{
  "n_layer": 8,
  "d_model": 384,
  "n_head": 3,
  "n_kv_head": 1,
  "head_dim": 64,
  "d_mlp": 768,
  "vocab_size": 2048,
  "activation": "swiglu",
  "norm": "rmsnorm",
  "norm_place": "pre",
  "norm_eps": 1e-06,
  "positions": "rope",
  "rope_base": 2870.0,
  "rope_fraction": 1.0,
  "qk_norm": false,
  "attn_scale": 0.125,
  "bias": "none",
  "tie_embeddings": false,
  "parallel_block": false,
  "init": "uniform",
  "init_std_qkv": 0.0235,
  "init_std_o": 0.00829,
  "init_std_up": 0.0235,
  "init_std_down": 0.00415,
  "init_out_by_depth": true,
  "optimizer": "adamw",
  "lr": 0.000952,
  "beta1": 0.9,
  "beta2": 0.95,
  "weight_decay": 0.28,
  "lr_head": 0.0057,
  "grad_clip": 1.0,
  "warmup_steps": 293,
  "schedule": "wsd",
  "decay_fraction": 0.745,
  "decay_shape": "linear",
  "final_lr_fraction": 0.1,
  "batch_tokens": 65536,
  "seq_len": 2048,
  "doc_mask": true,
  "train_tokens": 247400000,
  "steps": 3776,
  "dataset": "wikipedia_en"
}
Each number is 128 + 24 x the weight over the matrix's rms, rounded and kept within 0 to 255. Layers, rows and columns count from 0. Numbers have three digits each.

# layer 2 MLP down (transposed), 768x384, rms 0.0324, rows 247-340, columns 48-95
158147130157117118087104137099159133137137126152148137101149141107112162118146089142124092101154112179103094165142135126105162082118149137154137
128098138113131141126086143107137109114112144124131111122139179097118134135148171127129120115149087161109114152125087142157154160149112133158146
124149134126161175099151141137100107108103121138153147131179117120126131153145143170122088095134137137147146126136081125126106179136115168100121
118094107091161115135127152133116107116142121138089113121135141140136148125097098136137143143121139102172157105126115117131123158104141117146097
146172132158119151158091117159130122072159142165088128128131130106124161114103170083139171124164152128154139130140098078148102188133126148140167
099125165159134142111130144125138151143174085123109086150100140152140103116142143197081135152124125103111123102120146121114122101120110119142154
126146142133149138089157121123106112128137078113142124133147116144124100169159109092161170155144098140113182145125135128099155131169117100136142
085122108158079130138162124152129112129109181112092137127168104124145116098120108180100130144105129084130130129178143078110124096110104149160160
121139120107116133130176084105161125089147124121179106107144133149093147129090139125125129164189111095128082113134136134142170093165136144089130
101133125122095114084172150127091147138138147112125093130100155096143095103087121120150140107096146129111124122119100159104126199103132125139120
096164135115127156126134143158167138145081108129132118134127094086157092101120099119138131132162165130133127117121123140152168148125134123182104
122124145129119127173119165117093136087117110119142147132112131144097109131096126135107141128097135115128111165172137104099130126128146107106123
127133131141114128122165156140129155092164067117151115140124103109115093125138105131137115111131170103124123128142132130102101098109146090110103
155110121103127083152159105138126155138184105099115112127127130102121145135156141120117176117102113117104090124100152141135119082139134120154140
158101114100117130111141116118111110124107121130154147131109159165098116124137143145114142092099127132131114162161121147111155160116084080117131
132122146088106149146123119131143176129103110116154136075125130105109118119171111109152113132113143135134204124086140119126100137105132170149103
118147107078094120142157143160096090101118112116153095128129169145076108143135150141143119162114135130170090145133126109139120144120128155111146
105114126088106119115120157121141143130107146153162138131133118145137152142147095128188142142115117149077127094101137096145155159153130132117131
102142138158105091105171156085154110122145119135145137191106154126103078145167148133131106123116123171097105128132142126117131100163098134094118
128115157114095139161111165164155129147132121148130092125166128174140137119114155118106091101174128134118152125130110125119102119105147122113119
112162164134096098119177109150104136134180125141116089110128102142126118151105180127098162131145124101104086083141113143126131135132149160122165
141118162078112122079079147163100107123096136082177158104103132163131149087121143103107163098116178088132199149129144155135134132139197095147098
114127128138130114117124148126140140161139110133110119165110106143123112110138143151055156116114136143103106099123178149155128149071129104091143
141107096114139095128095135148106104146147115125140062121138156137131122105120087086120085109120168165127098129155098160120114167094109099108132
115107123144113113089115112128096166110111126093137116112146124135142158141158141111126161153123146116141093146166126115128128099107135111127129
100086180133147160121146155134119152149103138128146120102146141109118113123159148095115139095116131161137137138127124119128081129120112146119133
052125106135128122141079124137124167118152143124100108143128122154083141114146138131153177149133142144135142095141133147184116141153110149140144
109134160125135146112061125129135126160153105136121149147124165145156133098149124161129083127154135114148063134148175102124095153074109137156119
113145103134135100143126146138081130101151125130104077138116137126109180113112126160162106138107095150133130083129130134158164122130155100121120
152179135095123139090144150115140099125162163147132099049121134141128093139135112119163077142154119200119104108123095153119129140146158128140163
139150160106102111143093192136122117157137111129107111135157128162129130089144131171115082077141143152094144098164119102118118178098116167117149
125112114119113133126142112117093123114128138137132096126118138131154131143078134097146115163150118149108161113131110104139137090169125143137148
116124158133178116093100142080143108140127133146113093117155126157093104101161155112139179137095100120130141148109151148120098101111173121080136
083136086116138095139145124130133122099104100130152112148129138145131140098130137081122131142144146132142183124127148157156169139131113099125116
190066144105065143045180110143078173141141157133102061118106172146073110079059143175095127142114105072131116094152074153136134137137144070098137
088154099113125084083119121114109096201124151069145088118123173137095167089140159121076128136137134114116141152142154118111081141070156117122134
112117120161144154149104145121172134108165079124135104160137161145089090148131080138121114099126126136147142139118121095103110114122157141132114
114126083145176136157140116138113131116111133153118107115140092118149170140135094123112106142127130131141164142119136132126108159134127108131144
149081134126111139111184141128128160118159134132121130183125124133140068130108122143171127167160096185110135134119096137116145071162123072143109
112099149148156147105124150096113129120133114123146141153137149086099062101118106146106111128157154114137147138135130115161130142111156153116150
150176117102157097073110144155105085127142148136112116116136083177175113106134136126154107116100145150149098119136145128140135111087134104140128
118133133138090139098139187129114112125140074103118096127149112092109137084130167116148122113134111141086092120109145134123124098138120118120157
107116135132162104078099132157132132125144155108119147095146124091156101148130134123128143116129103118152124122108144134146126123126101129180158
096122115154138095108096145158109115149089131110100146123135095128153153141141134116108114077113100125132112128114139147125165091151134122141140
129082116150116128095109113109120123124152151089149117120100105128124154104110159169123131136146178167110088106134136119154095089113081111134151
127122115130180099108067131140146115127110124123109159112121118110122178128152149118089159085090134115096086144158195140189162140092141100097122
115114121114128110160138109134133086139126127108133150140144088108162142119159134143143100121077112111134157096149132122145132188127100139188048
112147118133162148126127119121101167090122144122130158175110134125142125123149126114146171130097149082146144114081140138131120143139109170166148
118168146168111115122138167070166112124133123125128148142111128129132085117150165130148126127105115137097116133099169141144121108088110128138140
087139109116110167193132121137135093075100127125141157081128102099175087150165122146123159135072146088113166145096135109119126174169131157133136
113164117136104098080104119106158111100188117120150132143132100097110120127157167165103120159132147113111108135126145132144147112144119127135115
151098116143161122132147127135100147113148106154125129104091116133115102110140082146129155103096080120162150124168152118146151149101128132150136
086167150136098148154120116151121135095168110105150105130111148152144114123119110117113126086151113118157125085102099160137121112109133126128104
117097111101119134141156117110124111128125154118139163151175148154130119159154077159149096144100147134117123119097150113139113145122080134141133
130092134110129116096129103132083138110119141104127110102107089174162092121128140121174147150170128168124144146130124099126142133124115191154151
135111099153099131126160135133138117135200172112094115137154100133167138130160106136172119130147145127101143110104109145128140122126111116115158
172100095145150145161176083090101157113142155157128150149152126127141119146090060120162132168175141154118153089123114098144114129107152113172156
163120137164093155150164124110150101121149159137138080128107121108115114131117118148133127097146132111124164131124126105098115126161130138153135
145131147134106168153153135141127141170144123122113145116101119135131135140105108129122107112089149105130162111130089135119105148137142138127147
146106151136090101103179117136129111136112144099148112155114130178138114145155160122137148128160129127112108120104131135124161106131135161133134
106141135149117084126122113104123175123105117161138135134148126119177176110124142144201200186106125125131098122139119149132175151104123180189170
197097099100108133125104151123089122095144115103068136109138167146129118161111133164155147102141153176151115143162133117118109111122131149136147
095114127118140108154106135159147071129150113126147154150101133126123138116142117077164145133129150149112140125123123104116151146148142106084126
151147090080148106138097125128116118106116142129142117125131159131138129110128118100139121134122120119139112116162124123131124155153134140103131
177103115135124149106117108115137122114113122114160139104118100138152104151137123136082114113095088110163143132154147110077176129189155112109132
159134138128113088130102149137159089159136147084211157150092169115115101142151143139117134139089123131093129148124165104144125125120106078146092
167134100075079119148128151144125154141144110128167089137085144127082111127145127159083089112138130119175091160133077143137102115096114113118167
089100140190086108130178140190142094127178161128153141114095095136155138187103112176173162159106115096089183068122122078117183121181151133126134
140113153110148136113086091125142120125114110120095129129120128181119128123061149161103159097158118095109152138134109096133128097135130122091141
112130103122137124132129099128153066150134146110150103106098101136107136135132171156104081107133140141143153153138134161138128170098112166164105
126162146155143136087081106118114124146132096076115160150119147125133163100132109107113131147125184144119079120109162127145123121079137113170107
137142079131084133164155140093151141130134142125175128132120140090141129169077152137115145142123098114117104164154113110098117088196120126119144
105165134147087139149154204148138150169149114134111082138143120120138136082145108110092096102161163161086140129127130168130103131109112128108127
097099124110110106157142104110115113120159130160126123117123140150136152109111119180156120156098102116100153112127151111120099136160100119152133
120171148153151131144144116164131150124159138154162125169140114134177133131131082138118108114121130114170099121127130127150160165136134147148106
120133137124172159127123133089152075124123160145118132142112148108132120159147133116145088137083127115115176121120116141140157137140156153139128
142137152110122148115162100143109140109173123088121114138093121092144166082106158109105072134108165139103071124126193117145132173134128168163131
161170121076144143169102129163149102143131151112108110097106112133132136112143067115150126146113114131128154123147084105140158148116127134097119
138041139118158138095154096134094133102156119083119128195151141088111115106128099094150156135104165120131142158119116100120142093082134123162135
119150177175096144120069126091161137172198110149166150075127158089109146144178130143161147131157088160082147133093148131116137166175126143102111
112154138133129128095116154142110105111094166130109116141152105131105137113129160094130139090155146166134109117136139146128128124151124116128099
115087126135127140151187135172123148180108109113134146084121095141163123144155110086150130140127129116114172139118120094108129143157133158102139
120147094130074144096101121133107101111140115128138079138157112121104138136136122121101119162150124152127106132166138143114162109164121141121129
116118173130170130121101130135121113092143125137147135127122158149141146103108123120127136120115147111107184133160134145112128152112167113132129
094129140124085147122159133127114166111134141135131086160099125091157165129115128173176133165135112126084116141185152106104129096142137129186164
181109113121145136154105107138173115102091132125074110112126128129111120148099118155170122130112093115151158128152139107105106133147120167150135
120157118114159130159138132142146115091167142135109122108117155073058164138124132146128180148111107106152104111170182132144117149117106126095130
167085096147158126138119148067132129162152164165084072079093136162091090168062107111100132137116073125141106111122128134114166077165122105150104
119096135091142129097138127111122158148115128138111095086097110112097105104145127147109193094128143109141125109117134110117133117161166136133154
138103125184077108088185096143116136140186158112073145099117103136180132105191154119140174113089143095072132134125145157113180161133128136157112
106157145094124143090128128148125159108093131093116169132143164113120144130100146144172132084179115105110156113116121161152093134154146133102119
139138141116086113168087179163162104141106120142118122136164138172170136104117128101106116116175143141097148121143127107108108141110112169117114
150152175163150130114127155114152133106125154115133147131108122109101130119144195174111156112109143104153143169106126117101140124144094096140128
163202105123144108133150085112141115115118110129106155108161165154153133130107124152065141144117110105153094130074125106114121104119133092203146
# layer 2 MLP gate, 768x384, rms 0.0359, rows 248-341, columns 48-95
131097131088104164121091130127126134119113175111112085132170149098135108107148151127132126119176069146135116156146124156161153161163113132136166
149186139136146163112117133122140124120087106143160107125163110113132078138141155185141106113145130156133088121135152141135127113120094133103128
106109120127166150112129131111186130113087161084136101110073118129139141170055081163113125108137084148142169143100169130096142139145163081091115
148143113112106148175092111160162140121117124136125127114132122139137150114126126068142194091140095156130141140133127138118144141136125114145147
154128121115146133170091144103139128102103166111163192111122117116098118131104098063135105133124149111152112129097138167134163126133135163104090
112123087134158104122124096165118114154120123157109135165136157119122098080108099120085116124077195167096093134132121105130102147097121118138117
161100120110146122150128111086109137096131097108143133109112152160136123189133153090156136111121130141145151142111118156100134125142166081098139
158111122135151097079090142136113137108124187179085111139086152108151111156085097141162153132123096137131094146084130146161130108125111147141076
097151143112162151166141138156187129172123115170129128095094123134165099119100118146112136082135104115124147138106081136129078098151115103124142
091134120131102168154156136127158164123111085125127119142144101120136067153090112097111146133140149117126126122099143159147158089095152099132126
114136090108108131166161064137107127154159113118104126147088123106120157123113140087097141138119114135111164116142161090157078126123118146156173
100109108108153134152108129125121093133093185121069157118114134117132156159111141107136139138136064145153128131130116139156138137149124169125128
119174115142147115146101123135158115082102142179123150093074167128116101112097119157108137113110146151103160140122145115088133145131127124122108
137118160116092109127136123138143116144123119130164143133127153137071100121123149128126118127125150152134136181155117115102148131093101081116178
100126107124111185145132108147134159121100125089166113115142092066138102100147138137170130141147133117122201130099167117137125137143134146148092
130102125116097144136113102143159057137143156120170121131114105129162126120095091111091105157105127154131147104109140111136119143119163140146095
127118151106097110098111139168124085125102150104107088116087152118150143075098161121112142112156072116128136134110143175148122136136130171139146
148137172160145161133076097141143084117124152131127094113106078134073119112091153159151140132165087064106126110094173168125125120103131162126084
098121070135162126119106099101109119093171176144096109129122121136112169107139145146149179143104156129123137114100159115146112132126096173155118
111123136139159136122151099159161146108131074157123075058126169118119129154099122081129132139147110150089172130142115100123133154099130148151127
057119121142122121096124164143182145156122148145091098108128149134101139092134171109080146098110139128134103078140137197176119122179104147098130
164126145132089109141154123114112119135132160119123155169117125151106081176171124129159134097114113129135131162128103104089135134100127099084155
129124083107153093118097160126115105145119127139122067125138175149116123091142121104137077138128146155145097113153121188141111154104092100112151
143140130115141137192121133134131137083133113150150117108115111132107126116126089148141123130111100135146169163109154124155150113103116176160121
156162079132107133120097096144107121071156139125124105138129133103151165153098130117160112163150132097127116118138145119140134128118164156126110
161132113144148141126138154109119109113170143169142175157118171113157120135129071137097100117097132124095102170135134080080149093117158107128095
138089084157101104099134151120142143134135107147105122109139090155110087116121105136095111089108099121105110141123116159155137112183113125117099
133109146134133153134121120118170117146115119161151157109141122136159094133126121093127154112141150154139124168130123137107125129124099132123147
124136145125124132132102112166128103136168125111136156132137120103169111139113082130177095148126157107116094108116110118117138109083138150170127
087103138136111121100112141144142148112101207105128115125132134119143133150104120117147168136134116091096153101114152120166117124134128158138110
144097151100139124125127104137101078107148113130138086116120137151125122137080124090144120142131110137095152102124134123127120086144125109114114
082159146112115131091125162118123152096170096087108117158151134160134119106180180161134136128127117100127119145129110110152084104100142103107129
118112116120117112128118139131124120108109131145102143125108134137090089110135126131122121143108120143117108135154172118087171129117144161103139
186120136104116142118195082101099203133171097111105110135114141132097119102114077112097135140138108124150140147164042134154150120098142052128147
071132083103153085064113119100136139151152115114121103122111150142090127126140111129067081137121122105119167109123165093120132137078129157097124
160106180122129106151111119121169095111117110112138080116136086142121124119130136155127090146150101162158137141100122122109171113112141086132153
113108091121166131109141145117152138164144164104116129134106103141091173100151160141098135129102105082124103161104141142130092106139105136129077
117104115120069126111216100113115124156162116099120085198118140141089125101111162125140111134166096114092135115126151174125105162124143095137121
148151104124084107129104115136148120132124142128106092097117123172121175127133167151147146154103083102144112128141136133119148083162107128146104
120115143147134157172140126144126118122129098111144165131140122067082107119117116152135146137130138124077099123090142124120124112098162136162122
103174128139104132119150098155132135108162056109109113104151121103102168115143137152121141144120118130128121127122175136119143098108103131095155
140126140107128126146139154147150099143121132145155153112106125150078147149135141127109130103106086097129104116076126133138138132103159128124115
126179100156158096120090157125108109147164129146122133158105166128066148124140158146106118160092162160131108137135124130135157138132136177159099
086144154126119138159143108155162111174110090146138106073100128115128135101110113104122123106139077164124155127110141129127120107143139135116123
121134156098111094140097159193131129106132155108107141105139086107152154099122126105136127090076105115081176087126163123134160131148127153086131
150121177134119136145112090147162119144072105100166125085120174114102101136159123132093132114137106105147101127119114159126141122149152108132119
139148182120114135138147124133121128127150104115143134139123145128148122135130125126092109140152156132152129139134182145159112138133142147121126
124117122092157137158144124125129167124105143133121123083142135143088151105134107116082105134159132096122118117114088153123131132120133133098095
108105118133150104073131132095137176160143102140102077133119140148087178124114129116127143121163131160141095115156068148119146091115138066098160
113109140108170124121141138117094139134140148134135118122112147113096128106113131093127132109103149117130125110138135149135120116071127136073118
096146125117127134092104146126148090143075148107117120121139134148178122133150145152083092098129171135095130136143139162118112160126154132124112
123162120125118160114150136150136198147107137123110134110101126099125135162122123122108125112141106115131171128131098168145122155153121090127155
112149127133142128126115149183145120152126106150128091089075116111105114105096132099103142109134120132131136165154115122101130095139162114107140
117085149133097130125139067118095178096133157081070104118159133145112086134146150136177174136107062109147122128115125125146098124152150127135066
166091203086139159090155086104147126093139121082121098099116160153117109141113115124093144099104061069174125157103151164148116162140108131111131
153131106103178133152078100143127118164098103096127088118150085103124163145112134115116103075153147158109099099114106128146102101064134123101165
156124141131117158134164108110135126126150140132130105140119147077095110132102102153111136118103145097116145167138142129104124144124134090164149
109135110148161086093072157134162106107157165152114103126119121143138115149144174145142129145120091121136145121119181126136126130160113127116109
140111134157130136117154095059113122110115126136088117124125118135094143125118126140142139137130108132104146122095145168149116125130129112133096
161116175101144175123159134116122144172104101064153116173146082154080097144086104089149112127121133149115088099110123166119130103102119060073124
157100101100120153142093119118130114103138102134113108164082139128157114174100161142114109139128103096127137142121133136146097135092148166144088
114131145139141113136122107149130053169171109130145184139092167095122152127113131091137130101112159144099129152116136124119137092103140082090156
148131131126171131101124135104112107113122125134156143120127171118135122150122115110165123164107127116157144110108113115143134108122141128117121
148115131125122153135117150150147157111093122093142133125087097113123082140077128100075158153106099139125162138120182130115139107160158110101104
150117162125123182126128093123106173077136109102105106125139080120154138136134120103148170160191094104142181097113153137138124142124131151110082
111117153161148141127140092119124095086122138136108171118121094099185128148087126098160138117140118125121172075092174102132165154181133123120082
154081121098139163106120079099099151096133104146096080144164127120099102090149141149117139140141111079120130111108121165142118132102127148104156
132140138088093129134127105139169164103100128138135140144142121147149092127052148151102094099133155124160144149130129091105107101120105107153166
136157156108139104139105100138153093125104118119148157142129122152102120145149177166137104157124142131143142097131137162112132119121097146134148
132167154132134105184121143158114092095135162107179111126172122111168093096174082132094104156095133098179169179160129093142118122171133151150143
150112152135147091112143127146120131150126124143122122130103127094105106108130106102099089085116164186148158118111125147135120121118093107111090
114135111138135100114129102187102091106118149107071132121112108190176108117150119103115175112094122097138127109123186116140130123133137167145105
156109141155135142097100161143142119121079154108119129151127109137120109151113133081132122093149135147144117130104120144126124143099140137110107
117130133127110162141127128110187136088143181163136102156152088108117114124132133220141125148102119098173109155159087127127102114085106163136104
120119128120164112127136128095116132089117182092107114129148141080140112122146128111143140172100174092107134122127144129145138144135138128144099
132109119144122104100104152140163084170096146122092117114117134174075122151134140106143149093134115130119127102098099127139120122148122088120120
133103116132155115167123143129150112154112151116119146103131121110130093117098120135151106118144171092151128135111119150147143143100130108113112
125196151114118124104111146130165143138120112143111098112101166159133130117128148100127118116174100162084107113125165161129147116145113096051160
103073094079155128140104110131156074129146200105172141184085133107140113130142131137122141138109156122149160148162147087086106148062124150152141
141137138108156129132125117143113134100198146131134132150093156120137122134122116098104155109108172093139140137145098086143130134110120168127103
140125102144153127122109125136161127064138146157149162110112142154149169134124181171143143126137122132140147124092159156139151140150178155164109
117114073116095115103102152146117109097108139109142094108169108152156119151137138112123122156143125146157162131125137086147135130134137133143116
104133120139153094092132133118089112108172104143125149083128127128089162155071161131137154141145117148115131096119153133121145116130184120129090
138129109142137096102129145139176090118105108132121149100144123140111110127127149099089138089133119144156106114106137157165150130098092103070095
104122104116123105148167166082128125114148150122096167130130137128126122126152130106107144109155157134115113191166098088102155138096108117116143
067112143145092149157101156137113141097117160114097115125145108127141126132144127134146189116125104155161134149162118133146147126140130155115099
152136114122136144123068114146099130114151154166145121099112126155071123150045156104108164156116092165104155103121143092097110134137148107125096
140176133152157105157121151106144068090142099141122108131119147155125124152143137103095084152132126118160120124085161142158097113099104115077087
143143146117111160147111121140140083123092149179150118083102141105157114132119108160088096096148153113148136117137109099135144146131162165164090
137125119169110139129092093093141134111162109136110070115139100136106136136093126117120097161101135134148128119153099113129160133099122116093147
122135075159115121129135133147133071097143167139115117128142114154110143092113182149115142119139120164143144129111139122135101115128117154157090
126160190143104118140170137126161145140126135130128152109147107101111096147153169178109156123127140100141121148122132126116164133153097127139142
165127145137133111078101120128170111145091085163100148092059127151130139120112133125090122093146156115142076111102147163110116146148130114107089
096129172111142151133124122140127117109132164102109112140124119127102116097119144164150162139151106091111149111079171139135111138124088131140105
# layer 2 MLP up, 768x384, rms 0.0358, rows 248-341, columns 48-95
162145124135153063140131092145117132143138088148117164115077110167149142103088122106094109121131192107143167085137131108105093131102111130131092
147195105114161115098116058146147121169155115096170041106112117068133129126083109114132113146087131096156100151109151108135137096118125110120107
110197137142132131123123158163113102138131107179108153113143164113093133084160143137131164138133146156096121143119139121150166158137153155138140
091144167164130113162131130102165075083138154161145141142150081111143130114138140135129134116146164108118103093125117107135078110126132134123112
114162116157109146135081157107125153120117103142161173127105163110093107150086120139133106146143177135128102124123172150081166102122147116120116
128162103150098115120115141124131137173106185131141115117127144121155150110118151182098065112124085136121096096119134145161123150119184168145105
126139131125173123137122128104142118158128106150162159100111173133082146129095171091143111100125160162118085116114073146132129121133142142111085
151139129114127154144151118077136145090095126138160104129131147134133128160118116113140093158165128117139111139117133146139132142155113105128167
122144157140126130110166147102180140168113127169133122108100112140110092081107139156085131068095113108130121140127097180114104132152133120098118
125127147147147156147073157129154109190113142123103138100123141136137137120130123132160140134131090130136086125096137137167139162173108120145143
127106128117119131196162101124084151104135096132136160148135171098125109157106145106113182154072115105090134139176133104123104150113155099117146
116142118131111149149096132145149109146122135131107142136122127121097139174119136109120125140120095160129132146128113114134165109116147139137135
079164125136107110111151137172117078149089100195129133133112129150111072134141156119124120102144149140143111153161139133155141098091107091092129
104148106130167130134118116132156102149125138137098104130110100152122108134112112101168116130135110110140127078101125165156075113145152105083100
141138143115131128142120108101148119162161160150127141113116151148099141130133104159119091121123101133142091139129138161134141104106103122107144
159153135081116122166130117139098079117098135151135143108109185145089119154134121118169095152140113125142116161119144100127129115110137129087142
128081136092104125111115105106144106141157137147157098142132126093142170134118099138153126148119117125111131095113114127172126109159131140134115
120125143110175129130129126114136060129097142113091148144111132163135116146114131099141125095149114125092128140118147159114128156125114071100103
143122151132105133142119122108120129168129113119158152105142147135186127146120073112089104141145129130153133083167100111104138123111188118122133
134091116082171176148124094132153114156102122112136098113133123126129096159071094099150094141169116165164170104091127142142132105112135105103142
144146166139071142140126157144095180153173147139106120118140115083168174167124095174105105154104131097092121117188106140075129126127153177143137
147084155129151152152131116103122121107087146142144147105141150123162143153100086097155128147128147121157125131113105126114143100199139153148117
130101153116113168141144120135152096113123142111085120117126084149126114128094100110127180127118089115151167135104100121149106130123134139092115
126134117135148101162116138122109136096111103159139136122123127123120154151153106128147136148105101148101112168124115119144143114102155162173136
159142142155143154112107121120058144086116155155125126176131130088116164144129170073131134127125185118121111122142129097135097105131158145127110
196132182123115126144178141108141115140078128141163135128110158143164111130098090119129092122112117109123128135134155126092142141111148112122121
140126096109115139121122124110076181102088154102134148090121149179101159118069152160109119165184130128129164097112136141120140121079175113091128
138083130158103147116118126115137137101131139128145167168138141158116115148143128145083165117112142095100110183135135093094124119143138163146127
113108148140129100108078115168129141107079170135122127116129120124138127146134071147166155145146117131118101127119202114143111149113137170132108
156082109152080094106171097106105118193107122109143146131118160131133122124117141135136150107150096103112105133152123136110136118115191116129133
142133110133121133132152131133128150153123183109104120101124141125169129093115105138140159139110130120162123142132143096141109107156127125137152
090134154130146155124097117131126106154116106177150098087118136116182115151130115094089139114109124116132151123125074130143127123151153094085127
174166160126116143133102124128130155129117133117104112126110121103115129109125122182113120116138085168102087109129101108118115129150170145119133
072138118090161161163101084057162150159162119098153110069151133118112110089159104072073136115153142122140173134120109138121114132137134154152150
143153128130126140159120138117149152152064140133128136061096123134129114093113129148118146116118137159191117133106148156140121100136162111132129
137106166128129120130165128136108099104117115112148151143139105127120102138110104116154092118137140119082107128117172141073153107107090125097114
119113108135139141137086117138106113102109097145136101116136115081171134137123085144110131130120154145149180100122145138125142146126118138159134
141109137166126180165068132110152147126120153131115144146139121173164120102101137151172116132119143129152145094108123107162115113156147151140176
175120120167146092098154121111142116124095122143133130120126147135105099137156127132118113129105109116128110155130106132109145119134130126138129
116117127125148150123147116107132169097104119168153103128112131144116115141108111120144172120129097090138182125146120132106143144168152121106114
115110099128143143091124077139139135123146120160162135115140114149158131143129097152108131151128164117145128100129142108157107142126083138149144
118160145168122090114129130171102075108116143152127140125115133081107138119129131175132115120140107083144125124161100133108129099097113139165113
152143146122103168122156129112138140114163117122170113137119117134084102093117133140120149175117151123135132137145112136119108134117097148122106
121128092144120114162121111130143103176127118124134150104122187107085178079111115129105120114129094166081126144118117121123130112133130123164100
094119132146117175118119112128162106187163142180171110107101149142138123105104127176114103155131154112153127138123160096117105098137156146163111
145124155093127155142113094083152129129108127122121153157143099157144157115076158155165052130125093113136150093133128107158100134121162157143155
161129135126111135135122128163123158137164109144126103156161136146153149114120093083162092120145099141113124125130127105144129157102139129179168
117167128138125112132143138129175141118125138171135155085167126154071153121141118143104122119127129134093130132122097160094146115098131106141076
103095131098163077090148140073148077115118144132131133149138121120134150139114105083178137159123159131149149104125138157137151104075128101101136
100158127138142078105134121116112113126152150132120153117112123111087092136145158128095153138112151111120093112139165153109177126088137126074160
135150149146166095132145111112143085196165125118140125091107154141111137165081112093098104146131144136088108110114140170093110139135157125123157
094137143120135137160081130140143078119164113098131101128121143145148105103105151127123113128118131133171107132112137150146129100081136157141103
118148143188166114133082158140131109083161132177152154062116086079113139138133140144147150148122164157154132149156113134087156120131131127172115
150154122092133109121148107166135128181125073162155118118103158138122097102138200154118112102134100172122105111102129121095115106144119098087170
146098173121104160089163108140157148124159109103105096092150119133127124159128105155134111102121126108144170144097111147155153151163129124115100
192073115153170179110095149144103077132135159118198116141142129122170144138103116113109163121093183085145100132129115101115113151123114158158121
122106117070100123097117135175140138123075115108124144087117118098106169084101156104103127128116123137140171094119151154144125157088125158110132
160161119179140099094114127105116163143169108151097121154068129160114123181119180119110134127095067091114118165138123131117107165118135152118116
089101159102116119109151099127120085121108141104131132102137105126145084127145172168134085164124156146168144145116162114133121115140152140128165
140131072144138103134111126127064148069135157189113127151097191113114137116110108170081084107139126135065140130127126128127134146158153128157105
154107157101120139106136145120116130131084147100118148122138142162122121115122099137155157108169165172139120131136153087114121123146105113105152
112115103125120151118132112112101152128121124129110102156171105168132107128124140150118156131132119125113137108137128144132137119086136146168155
099135191158110165143168139104134130142171128128157150133137097131167140157145135136143161125136136151116139122080154124140131137123122124133137
155105183055125124146122081142111150100092085105165149137136109096141102118142095142152109153148228118114164116114118108159089147116090111104124
159115134114132141103162151134106114124127134119158184146138113134129103151153113131150159139104183119120140145168170110147135097121116096145131
105153103188138090144161111154082086119113167099140153155149093113137115150095097100187088152093169113122098127161142075104162100106145156165142
155078122132111140112127059129078178067135090161122095100125104112152120122131121153169173153144174110107148101124089144141154145128180105148138
101110164140149138156114130161098136171114100125131123123131123125115141106167123106131190112171120127102153102134164141181124133125114148105125
145133201135149145151139104105131141125114114134115146134111112145103111103096140161142131157135118071114120115099107119131139109139122104105166
142110123106134150151151114114096108083141155126149124150141140122123139145121139085158156149111119104109124145158099131103118130134094112135130
178131115136144070125181135133138126135135119125144127134108146089096110140120136110067088111095136152111143148118091120088141122144119093119121
135151145187127122080150141132134128147087138135165102121117168097162152121124085152061098100184109158114127105119092168161138137129142135146076
134106112160145122144152117122119115131127177145193137166160136083117108123110104107168130167115162146149141145135104136108157110152135107177170
166125124121143165102102144165141119123148141079139114138138168157124062124160099128184163120131130133179176157111089096110114121142110116107196
134144106133085118119137087131133178122146120154105087129122108151164136139156134092103161113154136128158140125124107142175130119153128144139129
167133156104091139124143116124086147160071163169133162131120114172128136151077122131116121130139106146083128121113126118153165110129164146118153
145148152081147141133124092141113126151120099118118139120120120135151134107137100118120140164112096157099117148117132108125094123144130149108108
137147140141143106111170180124158125133117130094095130126113134146137124157178120076156147091143077159083114168125140125077137131107147098107107
106138090125095134131133119120124095154144091127152095127143112131156120141166154138150133164083094099098123138111114120076139104206150090127156
147116126107160115124163124101102188149129080139123104114131159147120139092111109154143103163123141101132122122109106156099146129101132140152176
133151145125172139085144104142137085124121121147171119134086122115132169127090154140139139137120163129117123145072141155119158123136143145162104
131076105114154150124145119147147130122096114121113113097136122143151099147105133125133130089142146123183163129114132116152135113140113134148135
114109125131083103116108134086141150178160104109089124132151145111118138174136111138107115105111104131119138127104125139120105119106130097108145
136161113131093118122163132117124145138156109152175100130121134083142096142124105159116127116105127129119132153145139102109144140140111069127116
074163140123096113133159146129095147161139139138151121130110170147092164100155151103102127120155138146098088119122113142144138144098117099078115
148079103135140199111116123141148101136094124115090110073104144108152148131142103136113133132098115160136147148125131163155152185177154129133107
118109146132169119126132155149149057100125166134164168139157105114123121112154151154120136126108128126165145127103141130149104134100084142173107
119160152155102142150131127125099158092164134129095120153180118112125129112109119155145099144136112101125104125136100114128105120134104139161168
116129159099102115113150118147144106130121131101134143091155120121129129126149131128126132156120141110110125131139177105139131111119147108118099
171154123152165112146156134113153098119149114142160134136129125159090139126079133141097070166150158140155102162124154116113134092129103097161122
079113133123112096127127125139148093150075149128162161094136143139150108164119089135114093112144130141132116110170099129129122105099140120127142
117102101122151147139097103114149124144139163150104113141108121141117151106091121113136148106141117134144125107078110139157080107089109115106106
149157144111120108126129143148134158121106125084097096166071143090130074094116143164121137109105109127121127116114098131137140136105111086100133
141106116112150105128136115151098145119116189129076118105164111127177102173100113130087151144162076152163166110179095086106070100122142130107099